Part of a small language model's weights.
Size: 12 layers, 6 heads of 64, MLP 1536 GELU.
Architecture: LayerNorm before each block, learned positions, no biases in attention or MLP.
Each number is 128 + 24 x the weight over its row's rms, rounded and kept within 0 to 255. Layers, rows and columns count from 0. Numbers have three digits each. The size before them is the row's rms in percent of the matrix's.

# up: layer 8 MLP up, 1536x384, rms 0.0249, rows 939-1007, columns 288-383
# down: layer 8 MLP down (transposed), 1536x384, rms 0.0245, rows 939-1007, columns 288-383
up939 113:151121126119094165128166070126082119086155132116053132146122117130120177155144161101127131150098142162138136116148166131139084123147121152181133141136079154108145156108125102124129168129097147109107085093147092104097110118162135113118108164124155115099153128113156094140130132193133127124
down939 118:138103161170076098119156116144113077104166130111109090113110153095139173108134136141148074146107176122117110101127144130109129115097112143145125131138123124113149114120084118161112153067156189116133110107121113137105155115128161145117082139132129134160113094101090128143136114173155117132
up940 098:134118150124140088123170161173172102175156147111124167095111114153139121143102112125114132119152103118147085118155116152152168131136082160105144139124166100134075163099130129097101159161133110134067136129100112134162150130159156081121068127117130119124053103119127159138075094107148125133
down940 095:139123143118110172140116140062151133139112129132109126188129115120089122137096195097116128118175115179103190116121103086130108118132176110125132158115151126106127074121131141132115133118114146102103129141143134156156107104125151128087104130154098105108132149134149120126116183127123128108
up941 101:127144109088130143079173124098096159155165139114113154126140110145119129161072159172109122143124122126147146125140079164146140164133091116143088143099106136106113143181149087073081115126086147120120115131144168128135146132147105083095133128107107177169147127143103178116125133113145129095
down941 097:119155166130117086147116136145118114125076142134127146116093113145174161137119154125124151111141129146147085157074125150126181151133178134111108143098155135112176141091165151156133126133123150121134148125149123144158134135119151134106165132169086133123125099118135127147115149118144113162
up942 098:156132135182091088133124093098121128146121110117124116169139098082108150145100130131126125148124129176120138131114110091180108141132126122137116117154086148126128166078164095088104123143108142135120124119107118114117124119148101121114138088132117161104110120143152114147098066167140143141
down942 104:091108116094117121166088166139092145109126106142096172138110144111116132159086115133139152131148102144125093143102190093126130121092150098130117134135116133080103159153149146112154160067134077121170161122133153117149114146177127125117126134111087054128109129165155116129139134106084131130
up943 103:136156092133136112121126127090087099124150109103103184137100073098179169115071149143187122124106115141122122116123108148139101073152150102132129091125124126082106172104112092125117095133108144126110111118114133145122164117117101130085164131131197133118133103193111145119099153150177165084
down943 104:105125137146164102139156096095112097129066175125197167139140094125159136131161126129144091149127171115146164134104143111081097126100126160095135126118158154125118139119105119167090091150160107094157139162155113080134132175144134154134108127150136076136111129115135195146131122100117153147
up944 095:132127105130102120149133153146120142111125114107094164149173108115146138107122146109144169099142122123121165135154110154129132091140074143111116111152145120092170116128155118083114114143142118093139140096107125119120112092160129179115133126151157145068089142151142129095153079128082136130
down944 089:160139122140097127106139134127128140135132150068130113142126117112096085131155130140136127117156155106171119171112095111172112112132129150180096088113128140146135156140132094110127128126141121147163099165097103147120118129142142133115105117142134154131145123128113111148109080148120133153
up945 088:143130144110150091141135101145083169057119127141135111126136146135174116133142132128119134157116146128149125132114125143108133139125131143119148105101164125106137140108116119141106129132130105147062152160119107152152172099128111097151164099094142162143149140114132084173080155157118144114
down945 086:172143083123127125146127072121140131159164096148125143117146078118115135123143136099122121146114100140120116119167139119151126073052117099179122128143087142126121136099102114139156139131117088122138128141114139089103102148114145163112095158112130096143127116107097158114131160092155120141
up946 109:113131110128150122174148096124122130117123142142082129124096164145157123081112131092134147175135089087130195145137127120165134149154131114080119152152146099101141135114129136110136141106113128129095104099140124095112141147151135107105097113125076130104095142184093119099095094173141182089
down946 113:147119119099128166113071157143150141115105115121085090143124144131086104124139129156124149167126143151149141066103121156141124149119086117102122134116085107149125097122106131120109112116139152121138156112163129158136083126114109099147050177115133124125147153108154146187162115134123130101
up947 109:143198080183085131131127090099071139157124078114126135144075097128124160104118160115131141153123114159137102099135115161164117093108143088102134135118154142121115140151122098123133156166136116143126117158111111158107084148128143117096115115148155118100133103180110093165103107128132120142
down947 112:157139160153111189158127117142136112159118108081118122178114117160111141102092173143090111165096135124129131115082123155148085122110187158076119116081116160090109101148138139119099138143184103103147122090133107139116154180137142109101116148134150091109107130136170136178145157104136091177
up948 104:108146098124121100174151113139108114171100115126094152125134103114172151143093143160158119106112114129132128112148123147168130159096150109108143090126127148103143124105154112100090080149093115111151086099154140121122094135133132140078119131189132146135115108147119113146107153122133168101
down948 099:162100120102104141099080145154113071124081118113199146095166094158149093096133120164107149147142119140155072107128151121112146158125149137109113104133161123128129091147111146142124086120115092125140143131127116129173143128111144139071168113185139120112110158105139120141140119099151118142
up949 100:159132103096096137103135149125140123127096133129153133157150141121122099135103121125163103097141128144161127089135084119119133098141105148148157123100109108093136196164128114122125176123127090111092110145092106114106143110152108084142120185170133123098115155174139131132099091099148121087
down949 093:108125109171132129136163129163116090155110137104191116167109149110118091117143126165133117160116139153112117123091122159130122123126098124150136135120108134106188165113116138149151102130132103120078075129125147138194077122132144193143098141099107155144121141151105154143161155138141158087
up950 087:136100136113119097141123119139119134124170114103121174119096157108141114158147146111174195174142108094169107129083115086118137147109112084134128135177157064119132078121134142126148093157103166110144133133136123143143155156163099148134109147184139109098116118131142147116165068136093132112
down950 081:145172133155143155135127099104101146109113106160143057125108104145168137107102100134113111122107120153105165141153151150134117086127111154105107072141132123104111151136128107089136157088143140167169125120119136110116137136111168128152166119144116135103077141116128122124091113126119102176
up951 079:126121128152090105144124163157121139078159122182162162182157139129164149122104147091124146125150139107123100123152105101119111109141133166143134097100126105094175100135147124156105142128126075143128145079131124097106160107098137124133181143130116133086134126142125090149102110178130149119
down951 074:129125112106138170149116140163127117115131146108120115115148147158105151144181101139121163115156139144129099120153091140114134157132109153096116126118140145136130073156151133114148116117154140139137140152142152155166134142132160139135113132120136090161165109106104138155152141127114123126
up952 103:191131131102110130105107115123116134127167126161103137114136136123115136122119120124146100124132133148149162111093120096128167161131080092124131125169144116123169117144165110150138151187123112089122139121068125100137126169187112155148119171151091154045147086172105126175099103117108106135
down952 104:060135086180133114124121106132103126091152150131088112098144122113109108085149124170140111131135113104132130122101127112140106136118144174147108132129124128110144138100099124093175163080138120134135125149138124129100136115134090188111116133112126133125113095123093131061171171136106107129
up953 102:122149100096126133159152125133134128113152135129110150144136149155156119079127145116140201141155085095182115139160089128148126114120103088111103167136142101132083141142118108107136149156129075063138088113111125128110123129166111113093140098111094138109119115100107119161096132111123148107
down953 113:131139145118161140149124139125189149124127110113169110133122123119134160170115122100112131106088159088131115075168136092141115131148114150137084111111156094138094135116161139167132091122133127124098134091129148131098142137112117132077102144139154076128106104154123123133104128101102125132
up954 101:111127104131130132130150134130104125166133095136146171138153121137163118142095126100150143125108116131188140109149116113134090120101128111158159105133144115105155102147139126116122127122128156075065118116105141126147137146150128115127136098117149121135115090142187114156099103150115194095
down954 099:103117138108100158128115153146092172091101128096151154174099136156170090154167106141134156172140090124077139112132114143118165171155107151115135135139129131135127149127145117118117126130131204176115111105121118151135102152136085135126139121126123145147116142111134107169129143121104117115
up955 108:131113107157132140174156149109120157112126095125078123141149121134145121132097168159139122145123109139134116096118127136128109111103124104128156117141122103068145176119129119137095110121090161133107128137094104095112082135144078108082133139169124126132137097146169108137134050146144157128
down955 104:105144146104153137157110143134165095123147159117141136133098108094084135103154091090107141134129183106098142143157091086109148153144065147089132129110113099161104137147073109132129123131143093176102129117140127170132140139136117141112107105124106132137119146134110133162104121115151110147
up956 115:097112122135069138163144115142115133106175147139137142089146140086129121102140165117163137138107095141130143154163094124097122134125106145100116154140078140136139124152115091116135129122137105149126120138130145119104144154126173135129142120125165116103125121141136140130137083112167157089
down956 119:132144119105104145120169171113154104111106151149130150088120137140191106137133091119107111076134133123144173130140128127127128088133153143134099172160196118118117102165133083174118088095106113119186142150137136131103125117088123152119155119111156162114133149140086103131101139143117152069
up957 106:142117103124150065090149123124110173164159102104144160120159134140161165108126137119110122203117093125149111124139098097158086103125104110132132072135128131125132125151169125124106126130115105111105114132120102089136130120133149101125150137127149104120159088107147106109156119096170192117
down957 107:128114118156074163144158130127136105121120128141154112159097151105107138158129078110125127134122098130160167182122188162146128141126126093107130163138126119144127105101152165120108097155092143130120156082121130136135134120108089137156155109134128097145106107092146143139136114145085102154
up958 103:118122105144104105160132104135097115153159107195119129105155138145141141088107120146117126144129116141157142101172094123142135149108134124154088171149137155134099136128128120117152108150099152143065143132128119108150129092133114154156149136125181145120141131137131082152132125125140147120
down958 114:122091139129097110137091147128183112148139153157150162103148084115112155115156160170185116137106088128178121152114128146138136140131143106101102184117128135129129129137114130131161119159117158107128119080163157151121106164156153162160139125123156144139139135162112106118183139142129099133
up959 097:115160150144154095101141128125124130145113134116077163177120149128139134137126128145116150148149117125142107154137108100124138111117118155152171115089116120135109111120139088138094126135096152126124149105141098066142160134136112071139106117107159155140132114135185125123123140122155135102
down959 100:144188119088149130135183119119111109139102159129110151099114128128122156121117110084134131129157144146100176150168125133121184138110154151099119127144143166091113139154127094136120130156137169107107131085142120138141132120115158141157144108117147087074130143144114120141117127097122134123
up960 097:104116142171137101145154105100130119132126116144111156147121162108120135084101140164207095167121116078183110133118132134111122125097112108141156075147122120116164097121140110107092143130085160083113173149085114132123117135138109155102115151122146159087118137161121114103115115135160104112
down960 092:105144126119089143173121140158122098115102170093104125142140166103158118143103124134112131131116175123107098147132120138131114102137086134144126131107152132130115149066101117129138154128141131137171092142108131133143164114100076116103115143119178112174143073126132127130126134126113143137
up961 109:100130113129131122147139091167093129178107075117166132107123127145139126124108140122175144159106146124190121168118094127122130106092123090134152120121164148139084154134165110103117104159101147098091094137094131111121115113149108110106145114137112177115155134127115122073109110123139140082
down961 105:126130117150104133134121159136120085116139129118161091141143143125116123118131141138168123172119126138151115137115117144098133125102123102132163162124133129119090174153076168104153112123114149126118092105119118129136130091140129119086105124093084140146140111095114121102125182134154129099
up962 113:113114107162137143121113077111123117116204085166146139099114106138149112119104103145168140119097142112134150136142134152127154113105157118095112108146125110170124138124089110130135121126136152083133123133145120137122160146147127125126184175087108147105113101177131135128089148126165091078
down962 120:097108159122127123120137140140167093144140116149158094128107099134092070156132116106141120129130146148104156105155128129128149119124150132121093124104137109138118126128109159131071095116134134126109137097147087187136121170150146119123137145082111069114102110117155127104136132115163113124
up963 088:137153128139129116110123076117119125154090087151136184125126138150169095149160135105164098137093116161152128151133128173099120118118131116081086150141113122106102145127168128167153107142124179148123150133063111072155140100160109176125113134153151172121119112111126086134078128170152128093
down963 081:147111111104092127177112159115095098140154125143188135117130092116101152132089136144135166127115131133184150143160151127159137146137131089126118125169121131181122136179163152115113142105140127109155093098156113118105117132137163132139124123155123120150171130131120079130173132141121131110
up964 099:112127135143106141141127113159125114105161113135115134089151075142160130175097131134138157158088124104121128146100123127173128094134085108118143136110138147124122144094154115136140126113109115110137107156165125137147121120165122109151130184119153151122092115128138140115135090108135137076
down964 096:164101139110107131098116104123157124126151112148101120164137130095165094097135079165146086094147175129115142129117169114104092117132103116103111078119117138121128161111126140115113127157097123108160150146133109135139114097102133136116105141162115111155130171146114108124109121129107120085
up965 100:156131116143127122118180138115113138097143112154148111119116082146129112115088180137105142119119114120136150129148102165111127172133126165130167134150136131128128166123138102104135145130081149162147119115137110106135133146115156130074123135159132141145130113132148116136121096109134173121
down965 103:115113144120110094100086084100163140092132101107113095142178170137112144076180120139092111104119147147112136137137122137163122104156107147145079167101103108154130118141137093101170125133138137170119158173121155109133119151124156106148095174155095148142139146126085153116092073112074100124
up966 085:109144151124141086134165093121151119160095127147126159146149141162130146112142126141145150105146159105125126134128139134159119124121136124107159065111139117075131095175199130123102163117146127126129122084115086122127175131157102141113146156144151156094117138098144135118155124139126107130
down966 070:140153122071138151153130123152099135128098163156135127136130109162108114134143157112121142099144147121095132142109143159134092135109183092099112095148163125109118104109112158100119147102142155167135124116101131181083077095061106111136144139151157129129105152112127151140101142095115164153
up967 100:087103148136106114131184118127132137126134082102108164132079149135132162121137152160160150170135145103128114146096103129131173163100118086102123136137154141134108141097092065115134148142142082110109110107133134109109208129193156121143124172120153116141122111121111086107139127122129104110
down967 095:081078131067135136119114143131117124149138113088156141074118159133102098125136153125123113129153125116163094148195097065109125187136154161088147130101141135127149130122137115123107163115111135137134097111135155150138063119132117126123132096121130133123119086095133111127145124119090136166
up968 103:149171092167122080151115110141083181162160145138125131135105121142132178131148141127107125124119124127148111156131096165129095150096119162129140088138084084112135105164156122107125158172129097106162098139100086070110153110129105076132114154137180104141131141123130132146159112117158122119
down968 094:164142104124120110087145101100125136088155118147143092161165168119119113137128110121112138130131125150113135112143082144091116151099133160142114109127092158134084074112121154145132116117118096154149136108133096125143129146149157134117149110117147097166125152137117098142176141122122105140
up969 104:162147113120106113109154111139122155113124119145128123181119124155132154116131113138169103141145119107125151111101122140126123128135116114129127114105068117098184107125130107088141143173103110140114138111134144134104131119180139138139119141094110184074163121155126124106097102110105146100
down969 104:115087137132142138124123179075155129116078119138159110108119148162114141169139136133115132158129090104090149129119138145118144115120138120116146161086148123158114159189103133103113134148133136134096156122148154133073143159067098091145075108141108110153106104102127135082113106165095147162
up970 098:123151153137096108094125130138106133151152130119112134184134152139149106124139073150138101098138078121120158145142136115144131102112109110096126118131087134141131100170115102165140173142132111138084175123097130136141108138139122140110196145159117121138078132145139104112148106129154157116
down970 096:107159122093175127116102142148141107142104107151156166131141097175131125137106129153152130141115152122100145097108134141106135138111138136134119135110167147091127103103107123130136093165151108188115097106081169174080103148142155102166113116113126122079129100108161104080137131137136121115
up971 101:125139130119138121107116098154102166122147122138097131134133121158131130148157132144138154148084101123176126167164118167116145119068131122133123073124118114126129182107161095098118106142147127130140095134134126103084109109124145103099119143116163142098068128126134118111112097136098127131
down971 092:148095097126082163136104143142148136143094123096131102153102147119163097163137160093139112140137173167125137107166115101154123146105184126141116141087101132167151106173102135143129096127065170115086113123127133131128123140176089108136144172175150089070151124114144135133120117147140162132
up972 105:111134124153162098140177128131144135129147126102070145138121141131152144113134146135140130147098133141131127126120114086176100103172139115102111094118124132112105118130113120143132147112085122119096141134140097118131087110157087105118158122127133153151083067120126126106148114137123129125
down972 095:140122139106156172127152105147105099093124098116130110129191173154133093115136112132105162096126160152148136077103095107172143131160136114124117135118110116153141097080135142153127167172116075156104129069096143105141124097134099126130111134157109126146121128132139181098105121082146152132
up973 108:094119108131144090139116111095116118142130119177147132092103109112153133142119122115148149113109133088160131107159126108093115111129127093111126092134144165108100133154159105143103143140139153086068144143139175126140121096162110102159137158113175170113092085150127132105103099145128122065
down973 107:155119168102177105149183095153100174140080096108091093148095144124140128111115170097154103106120129151148115128127141149089150083136132145129141105115141177127118133128138117086150197116116116160103137096095127122177150139099154108098162117155121128088111110130138139127117116162162110155
up974 100:129114153128148112092121105132177168134149128089132121125123128176168123124094139145148134137146090151116131104094127123142115136134116129100120115126098111137099117100113089155106123117132163143151152102087107123150167151174131104109163115121098150098157143159106102070141097089137109099
down974 093:080121112097104126126152125090144103173177137130163185104100115118156133187110116138130131091169178154118152131109118104129109135142156102100085125126134169150148105132130154126145082172105102096096100129111130079094148108130112111132140146110112093112096140153089129138131133160122138124
up975 098:139129146134130119141130122092103135099134111173102118109123136172142116095107137150133122116128132184172122180142134141154165107103153087128094132127134177115059125120119125146126171112145106121133118114093121072101143150162142133127135135119084121108096130119103132106095087122117132132
down975 097:118132152115097105126092126134108104103086116114129161053101111169155146157137101117141152155139171104153151129122141091134138137160108115141130139111160132153156088116139160166127092148118126110115104119171139151153116171101156153079153110157134080126100122109130126128144146134087124075
up976 099:167131124120134133129132086139119150155094085159117183123137130138135105129090125126132165122149105117141133179106147154152150115128152118129160118170121127128100118109124068135104132117111135103100141104162082097135125108135120144143146125117133151127100152124207109130054123157151112123
down976 098:130130108120139162129174140152151124136113134143149117122106118142142105185159111120156062131105144134109153141120144130140115091138157177179151135144125099148123162136142131137143099124137153126100122116129178145089114151083146138103123097126143112098093172128135126118156136093147131092
up977 094:131115132120079137084125120151128118162151116148121155091121100119134123121097157152148122131104133126133138117149107127122140139157153165085106135117079125122100108120129110138102165137095131151118133134133097108088143162124165132072130122105113162109118132113090174119136057119164127108
down977 100:101112111131146119126143148110077163121106151111118170151119131144172140154154128078101139128129126154150130135118094174121133101119112127131137075121164122123151139146181097102105092111127123120115128111139133088144160108108083113139153115095177116135103083131154112142134105136104122146
up978 107:113139138090159140124123139149129154118121121100074163121167122117163134142108150121135146146109112132132127152168132115104129146115130117137161149118140092119124117167167131100112151138132103126107100079096158135104127132182096134043138141177130146155139091148149156145087114136175149112
down978 108:181111140152100104124145110147081134096138085134140104159141102116135114177126121159092126072121109153099142141157144130149119101118113125109104098118102138161122129174154182082133147122125073110129153088115112091140080128079077113161122152137109110171095126146148097119099120127177136148
up979 102:135117152167093083098123117141162122140169133172087127117103150085124125109138131112138135156137103113150166146155136130170165173137130101153089119138148129130109135145100132097120116125104122119067148129115124127160133128117100073126093121127126115116070127140107101152117130120139132108
down979 108:107150117086131121109126119121094128127094110071139095124138131151137153136116166140118154111133110139129060126082134105121111090130125142077127153139118109134142086137136133143140169138158121123172113143144144116116145135144146144132147144130096152125177145126128149169115129106094165165
up980 085:156154085130077106146143141100140166183106100117120142134133127116135140091147116140114113125118130124119093139145103141098128134077162124149121136166120166176116136108143093135116099132098119144117135102102107111123117154108111118057127113152138109099150127174100128108148106095119162135
down980 091:086135178133174103134129144125146113147113126111130133108100101124121125117117097103111119155153118155132159143085166100142096049135111122092153109116074139120131134134145160110154139129179147168104116174127139121130145134113133132121126109161124161124120155113139148126100150112119088160
up981 097:132134132135159124122095148101147139098172149149114152153131089100112149149121149148072114146104125104165090125134109102121133166113092132118115109167130143133142149114110107149150130111114101107112152139164103100128142103127097088119157139121126135113140134139139110157079130132131124133
down981 096:150139137136117156141173092121121104140117096126156122134116153135191077149100163105118127117119142158130156094111160161099109095081153133136117107117081151107095093140124166141159090143122158156122121131111142160120089125131099108103067122145145146111154119117108072134113128150151101119
up982 097:113150099127116134109100113131142124161149154120111127132135119174120146095134102125105144155122066139141163102153126124185161131123106140110144128126130131137131153120081116109149161164147130110086121094123152121107117106156140128105143155081103154120109121125103133098129093080142124083
down982 098:135122158135147152120171130105097162158066098131121156136090148161115128174113123135138124132106103144133116129084162127085134111141148137130118153118144164113141114124151136084170090133117145150124163172105140163150133146140097174112121070093105136119154146110112110113142147172124147172
up983 106:110127121130139111123166126081148105107117107084166153108126148104178122162088154095162154118131157151142137120147137124155132107121115102119164115140131131113132122122128113084178147144118130140109139088112170097118161163172125125112114111122096162110121127177116118143092124170090163084
down983 098:157140147111135162128109110126117161146141145154160102083143141164129097109130112098133119149127163126131124121121140138063154137120093105098121101097127167177101122169124114111082122134118175120140105144110136148151154156153136101136096149141166141128122116188082140158112101126157107153
up984 096:146152112132163135131163140150156133119118139135100141117125099152140109159127157156124092145122153122160107140122127106161105121109141135179146149180150082090125141108159117101094119113090096097114153120139134156116084107108117106112083094118142159143134117092164072126109156151154152106
down984 099:108078131109120117127109127136082110110125098151143122135108141122098128103168090117136181115101123114104127107098112152130167189155111108072109130119089132142129123140107151144177145153165146153114125088139123105112156151148145125110169182111108136101130112154114139153157097119122133136
up985 091:145131130157156152157124169103139137132129144125098122113157120143125126121163115146155104156122093147130135117165127138167109125118069139102133123114116109089125193148137138094147158149118134085112122146126139136132126113165110109159103127114126085139099119113155092158155134139131133106
down985 093:120092145149080098147109135115145164106156128141142152126092121128130132130127160127097123103124145102125119102120095130130120131135150099148130138142137134183129128112158115121093092142096132138147106100140113106114133107119131163074145131189108127094134159163105135088105101128133118140
up986 103:151132130156113095111119092092123148117121131155138184128135120183126142102128111133103129108149111137132131179127097149102133146171124166125154090112097120107131087174179081125154128150105113144143158083116124146125142146134144117110128111201175149118108135126146130130100118104133149097
down986 095:137109122117123161095192123185130143098139113116115136168110122150109094128158136163130121142124098130111164130126091124125105133116125128143117099102107101094125095138099116147121144103136151129174116087157174127111090157121123160124137150103108103142102130103112138166078147186150127116
up987 094:164106119102154164094103119109137161120129100099134185141066117103131103124090157109178142134141151103125150107106117111142106109097075065141137095160114082105124163164157116108119153130135131117138158100125097053111148114128098125135118116103151118120172120157109145118105138119190194114
down987 090:155073129142133138115146102148142134107112102119173123116143076149131116155119158087157127102128103112138153164106165134120137118121141134063101167146114150078148182130152122112182105149139119107152113141103114136135131143149198089101115118166111108127118132103122118083119114141072099151
up988 089:145138133140105107093120139126097120140126106135113181122135142160189129139088127141103144147149124148124107070143113108086119135130166087132090124116090112162160087105107133161114111108122131128139140100143118159117115116131136144096137137125150139113112127147137097143130109172114117103
down988 092:133146122109128153130131152128146120139148142118152103134165155083098100121157171113120177115133128143157097154125101106126151084120087128147108139102167126123114182134137127107140088130110157139135110155137170175103105160186127089134134104089130106151162108089093127147125104108138139118
up989 102:122134122128190063105128136126128138133115145107142173159101162140127151147080140138092132082105132104161113145110118193143148110138141154155138119102144150078101108126084106112130147161105129100115135103115140102081136109121134120133123136086117123091104116105115137129107145103141122127
down989 107:127133141123195105123105120100174163139102127126161135070074133159128129167195095138118174102079132103107134115130152121099126141085126149101116127114134125150133137140122121148113125168151109104096149132105138122170172122103152102110108151102121118098118134153160137108069158102140097108
up990 093:139125092127149126117108112163074143111150149129099153144122166135101146091125135105156121117137152105134130163105086114161091124174094156065120137122081139079143150119144122086132185095107132126094163167155129130161113129135099122120166148144139107142127114101160145158159107112134180112
down990 087:125106125097138134141129129145147093122095111121143097138120135147129092090146093136146138165167132136111139146138121167122147114099107161156098129135198137159187149127077126114137116094110173122143108129158150136093095141101157147150094117079094127168135079144108118085172121136130136134
up991 099:158111159099125146084094175164170167128119123124092126177160133132134126143154127108081124117161112136144144099154104086108143129124117138144164167174092088105179105120141085150128175122112082126123130122099114091140143131179093100149161125147121108119104125131157150147131107161113141132
down991 101:152100134175150158142132116167150122122076146133113132120098130134090113142102126175140102129129089133116150112077162122116106104110146129144084151110111111134142144145110138102132115131154156101133115120104123158141161127127164149126116102107086103106143154186134144070123163136112138115
up992 109:099132111142106111119127141075119121170106114127114102155144128138138133120120110142118119133167115124154140084160116150134129126118116109123133082117084068113106159159132090131145121130115147129097126088107141121190141131154135071135118158094125178133128111145127111155133151131149118126
down992 114:100136181137122122126132125120132117162117128095109098099096142149129107108139164082150117130100159143113128138152147087123080131168131116133084126144134119144164092111149154185133125152129143102089117164204147114132153114112108108162126173117115137110126122117121133132074112130109150129
up993 103:119161116088126153140148143094114170163136111141147131122164073119107129129079178111077116135071119129143087120124092132116136141103117112161146132117131110084136138127133121123096117151079163131113115156141138087083109142154103130057110125147122159135105124139156133160146135110158180147
down993 102:148140141107110139150099147129143110144103115127161154151084129155126127131149117119104152089099119150116115116119142095112129134106170120107117090117138093143172105131122149152099137163115110100118139112168147158142153148115150126060132122128109116101106095138134108171123133088107141147
up994 106:125137112136104134134103136148097105174141105144134163112106102183137128133122127154152139136131132137123110132133132120133137112113178109100124138100113118144130120155141123104135142170081149111111090085123128124117095138161117122112105115173131130123100129133144123164094116129115136152
down994 107:177112129101087162064131115145095112116116116099113139139150104120145122107120129114100141137118124128148130126153152122154130123136152117097100155135102154138144185100126106135117154093154137106127099141162138094087146099122117122121172124137092127139141136148162138129160099133154113128
up995 104:119160109144070057116140092143104107110145142141152135141096115133167142131113113153123146162123135122135127115171120137149092104099126131100067110135142140144085145119172099098125158138116093116093176065132123124111135115129109078123191188103126156102091164133140101124112109120115125087
down995 101:138084117137135101079133123145143128142107107153130159147130162120132120178136148107144125114127087074144132125136125131128147139113123101127128185148113151145079126174164140160109098146102092100135170187143113088103119115119149168115088143122160114133147125120103159147125149104115100118
up996 108:110113139127076091142136143150141173105154110130109159133128161174123127134152139143140110145163130135121139139146083116162139144106116073119135141080090103102116118144112099096114138165130114137127120112127135079124136146160146134086175170099140149115124109118117128157140104093134098115
down996 104:152165120107138146069133150102182111155135113131163118163146117120111139132089145098144140076179129128121141138133183093073112165126131185132150141159120123121150112148146098094076146130139133110117082175113146141118143122076176116095116109127138156101132115138163119106114096138121079134
up997 109:136153101138098120114135135094076161138139096147144161120095100130136148118095120143189125144142124163138116088166120139133139130086147116149156129147127112109119132149119115132156185154121123111108115103106128140136103128135119120144116145158100101114167133118136108169099096083112164141
down997 113:134133138126073151134096126115142139136137182120139096106159100138166124122132156123102120116146153174143094127122115096130125131139121158117172131127116129123157151108092151090132117139113115187156118076126146162118096136142152130175106171159158119151179136104136120100129107134150123116
up998 090:136165105172129070097154104162132132144109163130139152119102143123165129130149086177124150192119123129138104166172105123156111096161080166175127078113136108098085142150114096100083148098101110134117131106060114070119165124122137092135144163118174169146130133152108127134106142153138152089
down998 089:156153156127137165131064123109169153122115089159135120124109139141086158142133137135103157110111143131149134109132124169133118111136115087108141093131085130163128146165155149106105112115132148171129138161136133151149149135120097173140128109119122131148097134118130102177110118173110097114
up999 096:138178117148135084172144158117124164144115124131143171094123148104174110137100148138139100118134136118143116105117117116116140068167092121101140080138125131108106121116094103093079144094102141099121119079093094131139146111109100099067152152153171115107127123159170096083123135123116177090
down999 085:193121082111136152150148111132155143106160139128122123134143125148147164160162088149141128125120109163115157156125117121134117155097181113109168152148132125141136174122140135118117113115157149097133129131141122106149148136083078101152157121091136135168138128150165160148132158125142165137
up1000 105:124200112129134126151178110079149116105097113149106119139119117142131123147113163135143125098115144126114117166099114077110145070109096113151148119130147157090114134087105105119097133127116095106104155137133134118140105103160126135135128132095136145166133080159128131164126156083157117058
down1000 104:170143136102138160115151124093118152136102104125176131138129132168149075114128145160156087094176136164098105122135130106146108138140119135130140105138097148095132116136139171144131087136100110151149117126131078120102087125162095170122094104158159129137118123107147148125117178130168138112
up1001 091:158196163108161124143129117083086152132098114082119124119104137161132136130108147120129116122134099178145136175125115085139130110108118143141154131113146116157116135123121123106131165161111174105132104157085118112162124117152096124116121078145145116167132100138087078135117162154113132125
down1001 093:106100101160131145138084138139150134132103128116097130121160170102149143134142122148128157120096132130149126088161139124145135159132148157126081073138122118120100123072132118139137171164141100128107154117157154147120115159114133136096147201093084102152095150142143130105112143080145124128
up1002 095:144165125129119096122130143135148124168115109157102155108164098134152123100102152151145091121133131161115166092146114136142119092110105114118131107117093111092123119138130127106133148101095109116139151136143142128132080097124130123102202148137092180157144129124107142121134148143153165117
down1002 085:150085128139129141116021130142138125141117132098145153123137162108107110139152126109119145139153130126082117106145094133120125148095161102082100130125140190141114111165128144139123090167113168162118147142140132140111115120126134100080120134106122140108137112140171098146089128088102144149
up1003 104:099127071135145099149181144108113138179135118110100165083074120136178127113104190151152131146136156097157124127166129131141119134106131088138131119113157109121145101120139127138077115143119132077148137097101126131185151092166083141110139141089106137118120112144104099133090159159115108110
down1003 105:129104163148082120137130090143140148138161136137113145119118164164151152126139173104131155123124093123168145114124085125092129160149140119147139119162118108114130142143089124124096146120116146130108150128091130129088095126134119096122122155119104121165172103112131155131148145094112124129
up1004 114:141090103146144128109129137096136141162160166104119158100098118152128179154076133137143107148129065107115131148133132113144154157105151136133109155164129123123090114120183095118136136165111105127119168066097112165149118100181166136138134121134090117132106123128162145088106118111080140094
down1004 133:102108124184082148106182161099128142136120136141143175125108097168135183125115096195092125133059102157139156117164136144143133136199118129092098136105115159114090184126132087122119164128129094111128147119168149150130148131138112140141117134117131114136106154133151143133155146116127145107
up1005 105:167091159140139147125097138135125137112122092134131144114103122149134117112146171131161087138091118151154175116164140153139134133130090139143158118125112141109141120130093129108139157132148156113132077152101119081118105118151139139115113181145142115176124127153127110138099122113123190120
down1005 114:146112171147113168132116135139134132181114131129136143121097150161151157106107111150176157105137134113116126153136091114139130081128123143100143126137119118097133144151109120106162114075125157196105166124131119148118101136128128121112120123205144126135146146166084121106102143157105224129
up1006 119:127140101150115122159178114118132174131123127141136186175125141127171140117079147086108097100176116110132157152130125107166146140146069134081156106129112105088154122107151112105129119122102119144134098128072113129150151129149125160108125127131122119130093133132131104145139085139150102091
down1006 124:114108178152125154124127113164134131112108111143133086130112142109122158154165140168126107118111126118126132139151114078166142122128125155097103112166120104138145087124121110099127169132165104148145139126176130095120114124130130146150069153144145138102144124147111140077091153143124120154
up1007 098:143125121125129136140134101144150104171141175086110143131105131126115159132111155119142142119139118148130148167117083102157134076154131092067107134119089089120139153162099127135163155127128146127098123075152125133151108128138111128162129136078154145115145111159140133143114155127111129141
down1007 089:123137130115112133130103134101147090154173132124162124179144096123109063096128087123166117131180154122173150148103144135136127108168139133098156155101125118135156119122140120078146141180126157099095141182163144132107124132108119135141086146133102079130098159145154133159131106102153127134